Part of a small language model's weights: 21 layers, 4.82M parameters.
Each number is 50 + 12 x the weight over its row's rms, rounded and kept within 0 to 99. Layers, rows and columns count from 0. The size before them is the row's rms in percent of the matrix's.

# layer 6 MLP down (transposed), 512x128, rms 0.0512, rows 109-163, columns 64-127
098:51 44 40 56 58 58 56 63 42 58 44 43 44 49 69 32 46 51 30 41 60 41 48 63 67 24 71 49 43 71 63 58 59 36 71 56 46 66 49 76 65 62 55 45 44 58 57 68 54 43 56 52 65 57 34 43 47 52 63 66 52 63 53 24
101:47 56 30 52 55 58 44 57 47 60 53 66 45 60 73 29 37 60 52 42 60 49 61 69 49 57 46 58 30 42 40 30 58 34 50 43 61 16 54 36 32 37 50 65 63 42 83 47 38 46 58 47 39 54 38 37 53 50 39 65 43 62 48 67
089:31 60 49 56 56 66 51 43 66 39 42 39 49 50 55 57 50 59 46 40 38 30 37 34 56 49 50 31 43 41 51 40 53 48 38 59 52 56 49 52 43 66 29 72 55 56 64 51 56 59 26 39 50 24 35 36 63 70 60 26 51 68 56 67
096:54 19 51 56 42 57 37 71 56 50 49 40 42 59 51 50 60 29 87 61 34 58 53 44 69 38 48 40 48 54 46 60 57 52 46 54 87 35 45 58 51 48 44 39 54 56 30 35 61 66 48 40 36 72 51 53 48 53 56 48 35 50 54 60
095:63 55 45 39 67 43 51 36 47 43 43 36 67 46 46 56 44 69 35 34 60 43 42 53 48 69 43 70 24 39 66 46 32 71 37 50 20 51 62 70 58 49 53 48 51 44 58 70 59 59 51 55 56 47 63 41 37 44 24 65 41 57 49 40
101:58 48 48 50 71 49 67 78 46 63 44 56 38 31 46 60 59 54 47 58 57 45 48 40 67 44 52 46 38 45 39 62 26 50 53 53 78 46 50 59 60 57 45 41 53 63 41 64 56 57 51 38 56 71 52 65 44 50 35 55 52 45 52 30
095:66 38 52 56 43 47 46 57 62 74 46 43 56 50 51 61 47 63 79 80 48 59 52 61 53 37 39 45 60 52 18 59 67 45 75 36 60 49 54 39 54 34 22 56 42 46 40 60 57 70 60 49 68 59 35 52 44 50 56 51 30 58 41 71
095:51 59 38 33 53 55 77 37 48 53 63 61 43 66 46 45 57 55 42 53 67 58 72 40 46 54 47 66 44 33 46 35 53 58 41 53 37 50 42 46 71 21 55 50 42 37 60 57 73 19 61 68 64 50 34 42 49 49 60 62 50 59 56 35
119:54 49 42 54 37 39 69 42 40 61 30 48 46 38 57 43 45 68 59 56 35 58 34 31 33 45 64 42 86 52 46 69 35 52 54 49 34 83 25 56 35 27 54 52 45 63 57 38 64 35 57 57 36 57 79 50 45 60 57 49 36 40 61 61
105:41 39 37 47 48 53 72 57 70 33 51 35 61 24 47 49 64 54 30 47 50 58 54 52 41 54 35 59 50 38 57 32 56 52 65 62 53 48 56 52 71 49 60 65 46 60 70 44 52 30 40 46 23 40 51 41 53 58 67 69 43 52 55 35
093:62 49 55 37 59 58 69 55 51 41 52 49 31 39 30 60 52 35 44 36 54 45 43 42 37 68 54 48 68 42 30 56 33 65 52 55 60 74 48 34 36 49 61 48 62 66 42 59 40 38 58 44 47 38 61 30 49 53 52 55 64 52 72 72
113:49 48 48 42 62 60 51 43 61 35 54 31 50 60 54 54 55 54 25 45 69 18 44 51 43 53 55 59 47 52 49 50 48 55 69 56 60 41 63 59 48 50 64 52 41 50 51 47 22 40 65 52 43 42 52 77 50 41 33 42 51 49 81 66
105:57 36 56 67 55 36 59 49 48 52 56 46 34 43 56 78 43 54 59 46 44 61 26 61 75 61 51 60 31 45 28 44 35 52 59 55 67 53 49 23 68 62 28 41 53 36 59 47 41 77 35 33 71 56 46 47 61 38 72 51 61 45 53 42
107:27 53 38 66 43 33 52 28 53 41 44 44 57 56 47 58 67 44 52 51 51 28 50 49 72 65 54 69 31 44 38 80 66 66 37 14 66 57 75 56 29 46 54 49 45 52 58 50 50 48 39 44 70 49 78 41 38 51 45 55 46 53 42 36
105:54 75 29 37 32 56 56 41 45 50 48 73 45 19 42 41 54 52 52 53 52 39 49 51 53 55 73 67 60 51 39 60 54 53 31 48 47 50 40 59 51 35 38 54 61 64 33 67 69 43 48 48 36 58 47 54 73 31 45 33 35 59 37 61
104:53 58 55 35 57 47 54 58 46 67 54 50 27 51 35 41 42 40 52 35 39 52 49 42 70 77 58 55 47 42 24 33 57 60 62 69 56 57 42 42 42 36 63 56 41 55 57 36 30 25 52 43 36 66 43 40 45 62 57 61 44 50 40 55
085:48 36 40 39 45 37 41 61 49 38 74 81 60 63 47 55 46 34 62 65 60 58 53 66 68 45 39 62 35 61 47 54 72 39 36 64 61 46 57 48 58 72 64 42 38 75 32 56 61 41 38 61 54 34 70 40 51 39 50 29 54 37 32 45
099:42 48 68 48 44 38 67 65 37 63 27 46 30 62 54 26 28 36 49 32 63 43 61 46 62 55 73 55 43 58 47 58 57 62 62 47 45 59 41 56 35 13 63 34 56 43 43 71 42 40 38 54 65 52 49 53 73 31 64 59 67 66 41 50
108:57 56 64 35 42 39 46 28 59 50 27 47 53 66 50 55 55 72 67 53 64 51 43 57 57 53 30 35 39 72 70 58 43 50 67 75 40 53 48 63 36 47 22 39 66 53 59 59 57 52 47 44 56 56 44 36 45 32 69 56 51 41 52 54
108:54 46 56 67 46 38 41 54 51 39 59 60 39 32 52 69 52 41 35 48 41 73 79 31 68 49 43 61 49 48 56 72 34 50 49 48 35 49 62 63 55 53 51 32 72 53 68 48 64 63 56 39 38 27 54 67 52 55 36 51 65 53 54 51
087:36 57 34 51 45 33 48 39 39 48 50 47 87 70 60 52 53 49 32 52 62 46 71 48 73 26 44 50 36 46 54 51 57 24 34 60 43 42 49 44 36 53 86 57 52 44 69 45 71 52 34 48 40 55 59 79 47 35 55 62 59 40 30 58
091:35 47 47 40 48 53 48 44 42 68 45 32 54 58 49 49 55 66 61 53 42 45 74 43 49 40 49 46 32 59 41 50 65 43 54 20 52 35 63 50 45 54 36 45 60 36 54 54 49 46 54 47 80 46 76 43 34 62 39 67 62 59 68 64
084:42 39 54 44 30 40 56 38 27 70 63 69 67 56 47 75 55 42 60 60 49 37 41 71 30 57 52 44 62 43 61 41 38 52 63 44 46 24 52 57 62 45 56 63 55 60 46 50 65 59 54 20 43 56 36 63 34 52 75 49 66 54 40 68
090:49 36 60 25 57 43 51 36 53 54 45 62 50 72 35 52 49 60 51 47 63 53 40 37 41 37 64 40 60 35 45 59 72 22 65 53 40 33 60 34 42 69 60 48 51 60 62 56 44 62 35 38 66 41 41 64 49 39 31 49 47 50 58 41
092:60 43 40 72 57 38 38 56 69 52 41 45 64 44 59 72 48 32 43 41 73 54 43 63 43 35 44 32 38 54 69 53 54 71 54 27 48 70 60 35 41 54 50 46 36 35 59 40 58 53 74 54 52 36 38 39 48 50 65 37 57 43 49 49
111:45 51 45 50 23 34 47 58 58 73 48 51 49 37 42 71 48 47 48 63 27 53 58 31 51 65 50 36 39 73 47 58 39 46 38 52 34 64 55 27 50 45 48 36 43 63 49 66 43 69 67 48 48 44 64 57 63 70 49 54 19 71 59 42
102:60 40 55 55 45 46 58 44 61 54 40 48 58 27 45 42 50 39 49 54 48 65 37 62 60 48 34 53 63 26 40 43 52 48 54 68 73 43 37 69 59 36 62 49 44 26 53 39 26 45 53 48 44 39 69 58 51 50 51 61 57 15 62 59
135:37 66 33 51 49 65 62 48 50 49 63 64 66 40 50 55 16 51 45 45 47 49 65 47 55 65 41 35 58 49 61 27 75 46 60 46 46 51 67 33 45 34 71 63 53 46 41 19 49 69 51 38 34 58 39 52 55 54 57 53 47 52 65 64
090:52 53 70 49 49 64 52 36 29 39 68 41 55 53 61 63 51 68 61 38 47 49 45 56 41 49 48 50 83 29 44 25 50 47 59 45 37 65 39 29 39 48 58 76 66 57 37 39 40 47 45 41 42 43 42 51 49 45 55 60 56 44 65 64
094:07 74 52 37 52 42 23 54 43 31 46 55 59 53 36 42 59 54 62 58 58 53 46 48 61 64 79 63 37 61 39 63 48 57 37 49 55 53 56 48 58 35 42 46 41 32 62 61 54 60 44 55 56 63 40 47 55 56 38 64 39 55 42 42
108:28 26 43 60 60 47 49 54 45 66 55 53 46 44 20 52 67 43 53 63 24 34 39 55 64 56 54 64 29 62 45 55 69 57 53 79 65 57 36 45 45 53 52 36 41 49 66 63 43 45 34 61 53 58 54 58 39 65 52 64 41 45 62 40
095:45 39 44 48 44 31 48 59 74 50 44 56 62 42 31 22 44 31 37 43 57 77 76 56 32 71 64 54 48 58 39 37 69 49 48 58 30 30 54 57 30 57 61 48 67 59 58 34 52 56 25 39 58 59 44 67 56 56 51 66 57 58 41 50
092:66 43 47 61 39 60 45 46 48 52 79 31 31 38 59 46 51 63 55 30 75 42 33 51 57 51 37 37 62 50 57 50 37 47 55 56 53 45 41 57 59 48 38 35 64 44 44 70 67 51 53 70 64 69 52 49 42 68 61 64 44 72 51 50
115:49 63 43 53 52 39 66 34 42 61 55 39 49 45 34 66 49 62 45 33 65 32 36 35 46 65 51 78 60 42 47 19 25 49 59 57 49 60 46 62 42 43 51 51 72 47 44 68 20 40 32 52 57 61 34 47 73 55 62 50 56 62 62 46
089:55 36 54 26 65 64 40 57 39 56 43 50 44 85 61 46 39 51 37 48 49 45 52 45 44 70 47 48 65 34 58 51 51 65 51 52 37 43 69 47 42 42 58 60 56 41 59 55 51 42 50 49 57 56 46 52 59 44 58 64 39 76 50 24
095:52 38 40 46 38 46 62 51 38 58 66 42 42 46 60 39 39 62 09 45 38 46 46 31 56 34 58 30 64 34 45 49 54 38 45 63 54 34 65 38 45 30 70 49 42 62 45 33 34 52 74 41 39 45 77 38 70 32 54 37 56 60 43 35
108:53 57 43 57 61 36 34 62 59 81 61 30 45 42 52 42 28 67 70 39 34 54 50 50 48 45 49 45 56 57 44 57 34 38 27 48 46 92 73 49 50 48 53 34 44 31 64 47 64 59 64 39 44 61 26 29 61 56 58 36 37 48 32 37
099:59 48 71 61 55 37 43 59 60 42 75 64 44 44 44 65 54 51 59 47 40 40 48 48 59 51 45 51 58 47 65 51 44 38 42 50 56 56 43 37 40 48 32 40 58 47 18 76 79 59 46 49 29 62 40 57 46 56 61 50 67 39 24 59
102:36 52 35 63 62 72 50 56 39 63 59 67 41 73 50 51 60 35 64 38 54 56 64 32 36 45 55 50 45 48 38 46 34 39 61 57 46 56 26 36 48 59 36 47 56 49 49 62 60 51 49 45 48 71 47 40 32 50 57 55 41 54 32 76
097:28 42 51 39 59 50 31 37 41 40 61 73 53 48 41 41 46 49 41 64 78 51 53 36 46 64 50 62 44 64 63 35 73 55 52 65 45 40 44 67 63 63 57 57 72 61 43 53 56 48 61 48 47 49 39 60 62 65 44 49 43 57 20 46
093:69 48 54 59 68 44 41 58 57 56 53 45 29 55 56 65 47 39 85 34 35 65 28 40 44 65 50 30 47 64 36 48 46 58 59 40 63 37 37 38 57 70 48 68 58 63 67 51 44 71 57 39 51 38 69 40 43 42 45 71 52 34 40 61
094:51 31 55 61 35 45 61 60 42 53 56 51 50 41 50 58 69 49 61 46 37 46 51 43 49 62 39 51 37 35 55 28 53 66 54 65 85 56 28 32 76 46 36 46 29 38 55 55 55 41 51 42 61 44 39 55 47 49 56 46 52 40 48 50
095:35 54 79 57 42 81 43 56 67 49 18 54 52 24 49 38 44 41 48 69 51 63 61 53 48 47 52 56 32 38 34 36 66 55 63 51 36 33 51 46 39 49 41 28 49 41 66 52 38 61 34 49 32 58 40 60 51 55 61 38 40 31 63 66
089:38 67 42 69 51 53 43 43 40 31 64 47 44 50 78 55 51 38 64 55 49 70 73 58 30 50 41 27 36 55 73 38 68 58 44 25 43 36 44 49 63 78 64 36 55 52 65 38 60 66 40 41 50 51 44 55 41 52 58 46 70 51 54 59
100:43 31 49 65 61 63 66 24 35 57 75 50 50 39 51 34 52 38 56 52 54 46 73 46 43 56 62 53 45 53 62 69 53 55 29 51 44 57 42 42 61 32 42 53 37 38 54 58 40 56 34 55 48 49 42 24 65 67 60 68 71 57 67 44
096:71 66 54 43 37 51 69 49 35 26 61 59 69 47 27 59 50 40 35 42 39 51 49 55 34 40 62 62 30 29 54 58 40 39 53 24 47 51 56 67 21 44 55 59 50 46 48 52 67 39 73 53 71 45 58 53 52 57 50 68 40 47 74 57
090:49 39 65 37 44 62 35 50 62 63 57 46 69 39 45 56 53 46 57 65 43 64 53 31 57 40 40 48 41 53 45 40 77 35 60 47 39 41 42 37 38 73 42 37 50 44 55 60 41 56 42 41 39 48 23 50 51 50 40 30 22 55 56 47
097:46 46 33 44 46 47 52 46 48 43 50 56 55 39 41 66 37 28 55 82 39 35 49 42 45 50 61 37 38 43 27 46 78 62 40 60 58 56 47 53 68 75 50 56 30 44 66 48 65 82 56 57 44 29 37 49 47 54 80 67 27 73 54 42
091:41 50 30 48 38 79 56 59 58 56 61 60 23 32 41 46 52 61 57 59 37 50 37 49 55 54 39 58 52 49 32 39 59 59 30 47 53 52 63 51 67 22 53 60 49 51 59 50 59 81 58 64 54 24 50 56 55 41 34 47 51 63 38 70
108:44 55 70 38 73 70 56 71 43 44 44 37 32 33 62 57 34 49 81 14 60 54 54 49 42 63 52 45 65 38 60 36 49 60 51 55 55 65 37 42 38 28 39 64 64 40 53 55 41 62 36 23 44 40 46 53 57 25 69 49 55 52 62 71
100:46 55 46 45 52 53 72 38 61 57 70 53 67 41 61 55 39 37 43 36 42 39 64 48 41 49 54 50 60 59 43 47 29 57 45 70 33 63 32 37 40 53 45 64 50 37 46 73 49 54 55 74 39 63 57 45 51 69 51 53 53 31 44 51
093:58 52 53 45 33 56 43 40 30 76 81 44 42 81 49 48 17 48 39 54 21 54 51 52 43 41 48 42 55 69 35 51 50 47 59 45 62 66 55 48 58 35 52 46 52 53 36 43 67 38 44 49 80 44 41 49 31 56 59 40 25 39 51 42
096:49 89 60 69 54 58 49 42 31 27 55 59 55 70 47 54 40 36 44 33 52 49 59 48 44 49 38 59 52 47 58 61 60 42 42 36 36 46 77 72 51 40 35 62 61 45 22 41 52 26 63 60 55 32 48 52 38 35 42 51 68 27 37 47
097:79 49 62 52 37 53 72 55 54 79 34 51 27 27 48 32 48 39 65 42 59 42 16 43 42 75 48 46 44 30 37 49 46 46 61 42 49 50 81 47 63 50 62 46 50 40 45 62 62 39 43 45 50 73 49 44 59 71 25 44 57 55 59 51
095:42 41 41 60 45 59 43 53 55 74 70 53 49 45 45 63 64 52 53 76 60 38 59 57 31 42 60 54 35 46 69 37 53 37 44 46 55 53 67 36 54 49 54 62 33 53 73 37 28 39 61 36 49 44 68 42 39 42 37 43 39 37 64 54
# layer 6 MLP up, 512x128, rms 0.226, rows 110-163, columns 64-127
097:66 51 62 59 62 60 36 35 50 61 56 72 34 50 40 45 47 55 59 57 53 42 40 53 38 57 44 61 54 36 45 51 45 33 55 43 47 54 37 31 39 47 36 55 46 29 60 49 44 56 66 55 52 71 52 54 54 53 57 56 46 43 24 51
096:57 44 57 44 56 70 54 44 43 40 35 45 55 23 48 50 58 72 54 42 40 50 58 51 58 49 49 82 52 61 45 51 32 73 64 72 38 43 49 43 45 44 48 44 78 32 55 28 45 43 79 64 45 40 54 48 52 51 43 43 57 77 64 28
097:41 46 53 51 40 50 48 50 49 32 37 79 53 30 37 64 32 40 48 71 56 43 47 23 61 51 35 65 58 45 59 43 41 63 60 35 36 57 56 70 34 70 44 71 40 38 50 70 43 41 34 67 54 49 48 47 42 33 62 60 45 47 64 39
094:53 48 48 55 62 60 37 25 36 48 55 53 43 52 25 45 51 60 60 55 50 43 55 34 36 52 54 72 24 71 32 55 48 57 66 35 52 61 63 75 63 63 52 45 43 39 41 30 34 35 53 61 55 75 52 36 42 65 40 46 50 26 65 66
091:48 57 41 57 44 50 64 41 61 51 47 51 35 83 57 35 54 31 43 26 39 65 43 53 52 58 53 77 60 63 29 49 70 48 28 28 39 61 54 32 45 48 49 51 53 45 29 53 28 52 50 68 58 48 29 54 67 47 39 53 46 48 44 50
093:69 68 23 49 49 43 54 42 56 64 57 57 56 51 31 36 56 71 42 62 57 57 43 60 42 39 43 36 60 36 61 47 41 39 65 45 50 51 49 72 28 44 63 40 46 48 24 57 29 44 54 57 52 50 67 56 46 39 38 50 68 45 33 56
092:46 62 62 46 30 51 44 37 54 47 59 48 49 31 52 58 41 53 57 44 73 44 52 57 42 35 66 47 48 45 50 66 62 31 76 74 58 42 40 58 67 39 59 58 43 62 50 68 53 53 30 80 79 26 38 29 49 70 49 50 30 45 50 40
112:49 43 41 65 23 56 44 55 46 63 38 51 40 30 61 57 32 46 58 47 62 47 58 40 39 42 62 58 80 40 32 59 42 71 51 30 38 34 29 36 57 47 56 71 48 69 36 44 52 50 38 64 63 57 67 53 34 35 46 57 61 47 43 43
107:55 31 59 50 53 65 46 45 52 36 25 39 44 48 25 46 43 60 35 62 57 37 43 33 40 63 49 49 39 53 40 66 50 44 43 31 49 66 50 58 52 43 44 78 49 56 38 42 52 55 64 48 28 74 48 23 29 48 59 68 37 49 64 67
091:49 34 58 60 44 55 43 54 48 53 42 55 57 55 33 57 58 49 29 42 42 66 51 52 66 42 61 70 76 40 37 48 65 68 36 47 40 55 59 41 56 48 59 65 65 66 21 55 53 56 58 67 55 34 64 59 52 46 65 57 29 28 42 39
109:41 63 61 41 50 60 61 25 50 47 53 45 46 66 38 85 48 62 35 47 49 50 29 48 40 34 58 47 60 48 49 61 63 54 39 57 18 42 49 43 54 37 38 38 45 24 34 66 60 52 35 52 55 48 64 69 44 38 45 34 55 62 53 57
107:53 40 44 51 49 35 55 53 43 54 32 55 37 15 65 49 48 55 52 80 35 56 63 51 30 74 50 72 45 57 49 45 33 73 56 52 36 27 66 58 32 56 37 40 63 46 33 40 58 40 42 17 58 57 57 43 62 66 49 60 57 27 43 59
100:58 68 56 58 47 53 65 36 60 54 53 58 48 44 60 55 64 55 46 44 78 55 50 57 62 58 35 57 41 54 38 67 36 59 58 32 46 55 39 42 71 56 48 56 34 50 47 48 39 28 43 38 55 50 49 46 40 43 45 23 63 79 37 54
108:54 55 39 44 70 44 49 34 50 39 57 52 64 40 51 30 34 57 60 56 67 46 53 60 24 46 29 51 68 40 47 73 52 56 67 43 46 60 59 58 55 58 59 58 37 26 48 64 59 38 65 58 33 45 38 46 46 50 44 66 35 48 60 63
098:50 51 54 64 55 43 49 41 39 66 67 57 53 27 84 53 49 55 45 69 59 30 55 57 33 31 56 50 69 52 39 22 45 64 51 32 44 29 44 55 55 34 36 46 26 49 49 49 63 46 50 64 32 53 44 55 44 40 47 38 41 53 65 33
096:50 46 60 40 50 45 38 61 42 43 34 29 39 60 63 44 50 71 60 62 69 39 33 53 61 66 59 25 49 40 27 84 46 36 57 76 72 51 53 48 43 29 38 59 53 70 38 46 57 39 49 56 63 35 72 55 68 50 54 51 59 45 44 60
099:37 44 49 32 41 60 46 51 53 61 51 52 65 52 52 30 67 47 40 64 41 63 50 34 54 47 32 58 55 52 60 56 74 36 39 57 68 62 35 13 36 48 68 67 52 46 42 47 39 46 42 58 43 45 46 50 54 38 52 73 37 60 59 44
105:48 40 52 57 50 49 47 37 39 33 24 80 61 45 45 46 53 57 51 60 66 51 35 49 34 64 57 44 45 73 67 48 36 62 43 47 55 28 60 54 59 36 49 59 40 61 27 30 53 52 33 53 74 41 54 54 49 74 34 49 38 71 47 61
107:41 51 64 59 27 77 51 65 46 67 23 61 49 43 45 55 61 58 48 40 36 50 51 57 30 75 35 58 40 52 47 42 36 39 49 62 33 41 52 45 50 44 50 48 37 49 59 42 21 81 54 25 46 51 60 40 35 50 32 48 56 68 56 43
094:48 51 46 69 52 52 48 53 56 48 41 50 21 60 43 61 78 41 39 66 59 51 56 36 56 40 35 46 39 48 48 75 65 67 29 60 61 49 55 30 50 43 83 57 57 29 43 54 52 34 53 47 41 36 62 56 52 43 64 64 48 35 52 50
090:45 57 65 39 36 43 19 59 68 49 58 68 51 48 66 58 49 74 45 37 66 40 45 63 43 49 56 56 72 52 35 47 27 52 59 59 47 50 67 61 56 21 40 35 35 46 58 47 46 45 67 43 30 65 48 28 54 52 51 67 44 26 56 74
088:45 57 33 47 39 62 27 53 67 37 58 36 58 56 34 44 71 61 35 33 58 70 58 32 58 45 56 53 47 51 29 52 46 61 56 35 52 89 50 50 28 57 53 46 49 33 67 36 33 70 45 56 29 49 43 28 63 38 29 72 45 62 56 35
089:43 70 40 48 48 48 51 61 49 48 53 51 30 37 59 48 52 54 50 33 36 55 59 43 50 51 70 46 45 36 35 47 58 62 35 52 53 36 35 49 68 52 44 20 56 51 24 43 65 54 42 47 45 62 46 47 29 60 32 43 59 53 70 54
091:47 66 68 63 82 46 62 52 43 65 53 61 55 31 60 35 58 32 54 70 35 64 49 47 52 73 59 30 48 49 43 38 54 55 53 38 60 51 54 49 35 47 51 57 61 24 48 66 39 50 35 54 37 72 57 46 59 52 68 58 72 20 56 26
106:60 53 58 39 40 30 35 53 60 65 57 58 52 32 51 32 59 48 42 66 59 81 41 41 63 32 61 15 61 58 53 44 20 56 50 59 40 52 53 27 39 60 43 57 64 27 42 53 45 50 43 65 47 33 47 55 39 39 49 59 54 50 59 44
100:49 22 65 43 74 62 58 42 50 60 33 62 38 31 46 81 20 42 44 41 39 51 52 67 51 51 45 42 32 65 51 83 56 38 30 52 46 38 58 46 47 46 65 51 32 47 47 45 54 37 66 45 45 49 54 38 41 46 41 54 52 51 69 34
145:40 29 60 45 54 60 19 56 78 45 35 40 55 65 50 50 45 63 58 31 61 48 54 61 51 62 47 47 69 62 37 63 53 55 61 64 66 50 57 57 36 64 62 59 20 31 64 31 48 52 46 34 54 43 44 22 52 39 55 32 42 42 49 63
093:55 66 31 49 59 42 56 53 78 57 56 43 53 52 54 53 26 53 46 37 69 39 46 42 49 66 44 34 42 67 54 59 70 58 25 57 64 48 82 65 40 44 21 36 29 22 58 66 50 25 58 46 37 64 58 47 52 49 45 55 59 34 44 34
100:22 57 56 70 45 65 60 33 55 35 51 38 54 61 55 37 54 41 58 53 40 38 36 64 50 49 61 47 57 63 50 69 46 45 43 40 43 38 45 29 47 47 47 52 43 40 49 56 51 46 55 46 59 41 43 60 57 58 51 47 44 66 53 54
119:57 42 50 68 45 69 61 36 57 74 48 49 60 47 33 30 30 61 75 55 43 56 43 24 29 52 49 61 64 62 30 73 55 58 59 49 36 55 40 77 69 42 47 53 50 42 29 67 47 60 45 50 53 59 57 47 48 67 20 59 52 44 51 41
099:52 65 36 42 41 49 55 56 50 37 73 60 72 42 50 56 54 60 49 53 49 36 41 55 60 60 46 58 56 54 47 25 33 40 50 59 70 47 25 37 48 28 45 64 54 49 58 53 30 57 54 47 33 50 47 57 68 70 60 40 44 56 59 51
093:47 55 43 35 57 61 54 48 71 58 47 44 34 62 56 44 41 45 59 41 47 65 43 15 60 57 49 52 71 51 46 64 59 48 20 42 43 63 42 44 48 67 57 60 34 31 49 61 60 69 56 58 67 50 53 53 47 64 54 66 68 49 63 30
104:52 49 38 52 41 49 49 49 25 66 42 45 61 49 47 40 52 52 46 60 58 76 33 31 64 45 36 62 68 42 62 54 32 62 59 42 43 37 32 47 43 59 67 62 67 43 49 37 35 38 54 61 68 46 47 52 47 42 51 60 60 55 42 57
091:33 46 36 47 32 76 52 34 48 48 59 65 51 30 56 53 52 49 51 63 51 37 59 27 53 52 41 54 49 63 44 44 58 55 64 51 61 38 59 55 50 58 49 66 39 53 49 27 48 45 46 47 46 62 23 54 47 59 59 43 64 40 60 56
107:65 23 63 46 61 46 40 52 70 61 26 44 34 52 43 63 55 39 44 42 60 55 56 60 53 30 47 68 49 71 60 53 60 33 15 53 60 34 43 41 34 54 62 65 36 39 55 51 45 53 49 66 44 34 47 41 65 60 35 43 50 54 51 41
110:50 55 42 38 46 30 57 56 60 48 39 46 54 54 57 45 46 61 58 44 67 45 45 73 60 34 31 45 37 36 56 57 21 77 43 48 51 52 60 49 55 65 53 42 45 60 49 45 53 54 83 33 54 48 50 42 36 54 32 48 47 65 81 40
103:49 56 43 52 72 60 46 62 61 32 42 47 39 58 45 40 47 42 52 44 55 65 33 44 67 51 33 39 53 43 62 56 61 49 21 53 49 56 54 27 40 37 59 49 40 55 38 48 51 49 40 48 52 57 38 44 75 61 38 66 57 53 62 66
102:50 69 77 62 35 60 51 50 55 76 45 40 63 45 73 48 30 53 46 52 44 42 54 28 47 61 43 50 32 79 49 45 48 45 39 62 45 52 43 43 67 68 48 62 75 47 35 45 43 55 42 55 41 57 70 25 54 42 43 37 59 70 36 82
102:47 51 65 52 42 62 64 46 49 71 65 32 41 37 30 60 38 68 60 34 52 43 41 42 44 72 29 58 54 56 52 62 46 55 38 34 45 63 47 61 55 60 52 57 70 46 69 50 43 55 37 39 49 41 48 32 57 44 38 59 44 43 79 51
100:36 46 48 56 63 53 66 57 66 53 66 39 27 42 77 18 59 40 40 58 58 58 47 36 39 50 45 51 41 49 64 43 51 40 58 44 74 35 53 56 56 49 37 51 54 53 45 41 41 36 42 53 72 54 46 60 54 53 53 64 67 29 33 55
095:51 49 60 50 52 37 34 56 75 44 43 27 57 66 47 47 62 55 66 44 45 57 51 43 41 41 44 44 72 34 46 52 32 45 49 53 33 32 64 36 59 40 76 42 46 41 75 54 54 58 35 56 40 58 31 65 56 61 46 64 64 44 51 26
100:30 58 65 60 41 72 62 64 60 51 46 38 36 39 53 51 62 52 44 45 42 58 77 50 49 44 39 47 52 49 38 64 66 40 31 50 45 66 40 55 34 61 64 45 75 48 67 48 34 53 54 32 69 52 57 50 25 47 50 54 59 52 62 67
096:71 73 64 64 47 49 50 44 31 64 53 56 49 60 42 57 29 53 70 77 37 47 31 37 63 51 52 39 51 67 13 38 41 56 57 51 48 53 57 42 24 25 28 58 55 40 56 51 42 46 52 62 42 61 77 51 64 60 48 52 33 66 62 38
098:50 47 46 41 49 53 49 56 43 53 44 31 66 41 41 49 57 68 51 33 53 36 29 44 50 41 49 60 68 54 70 40 38 20 64 65 38 34 57 59 78 72 45 41 43 40 56 43 68 63 40 52 42 34 28 24 40 46 38 66 46 63 71 60
095:56 59 66 45 59 47 34 41 64 72 74 45 43 49 53 60 34 52 51 59 48 56 47 41 37 48 64 51 67 30 49 40 58 38 47 64 55 53 21 69 45 55 39 57 31 28 51 78 25 58 57 54 55 36 44 65 44 58 59 37 44 53 54 36
087:51 63 51 68 38 49 41 56 34 55 56 54 20 45 52 59 54 59 74 51 40 53 63 37 48 43 51 47 35 61 35 69 45 60 42 43 35 39 46 76 55 54 34 23 40 37 58 33 32 65 42 55 73 39 42 57 52 39 70 47 63 68 63 79
093:50 45 53 30 56 52 61 49 37 48 45 68 38 42 27 42 71 42 43 52 53 55 50 52 62 33 61 51 35 44 44 61 57 45 37 50 37 48 57 74 58 42 61 42 63 46 28 48 53 43 70 56 53 49 55 76 47 57 40 27 94 40 45 40
101:40 56 51 41 57 50 45 63 37 56 25 50 62 43 58 63 47 41 38 53 45 51 60 70 61 52 47 45 76 46 57 43 35 50 51 71 34 55 39 50 59 47 49 50 56 35 49 31 32 82 56 48 51 40 55 60 58 28 55 36 86 54 37 50
103:43 33 63 50 46 49 56 63 32 45 71 58 37 23 46 46 49 57 64 72 51 45 55 52 38 39 27 57 35 38 58 49 42 65 52 67 49 68 43 66 47 47 44 56 63 56 44 46 31 33 54 54 78 49 53 50 50 27 42 64 58 49 74 69
094:49 36 70 54 69 19 61 31 70 50 38 64 59 26 50 60 52 32 40 30 50 53 59 46 45 45 52 58 58 56 39 53 46 39 33 41 30 58 36 45 48 38 36 34 50 46 58 69 67 57 74 50 53 51 71 51 54 52 41 44 77 65 58 52
088:54 47 69 61 36 51 48 53 33 37 45 51 45 63 47 71 49 62 77 32 50 65 58 44 62 55 22 58 62 43 52 46 26 53 51 41 42 60 38 61 36 53 62 76 58 31 56 40 50 68 38 54 43 46 31 42 40 29 45 43 47 53 55 44
109:43 63 47 40 80 47 44 84 51 60 34 64 57 55 32 66 57 37 47 45 59 40 47 31 55 49 52 57 45 65 38 60 32 38 32 42 50 30 58 50 39 31 53 67 44 27 60 55 40 50 53 47 53 51 51 51 59 56 59 37 65 47 45 48
098:69 27 39 47 47 45 41 55 59 38 36 63 59 54 51 44 64 33 56 46 67 40 39 44 50 30 53 29 63 52 52 53 40 60 43 44 49 49 70 51 44 60 43 40 49 40 50 57 38 29 11 36 45 44 42 54 48 52 68 63 61 61 49 42
098:53 57 48 52 40 36 45 67 31 47 56 49 66 56 56 55 62 45 41 35 48 60 44 55 68 50 44 25 68 58 65 37 11 38 33 46 70 39 53 59 50 50 64 42 49 52 44 50 60 58 30 52 65 25 43 46 60 58 42 71 52 49 46 56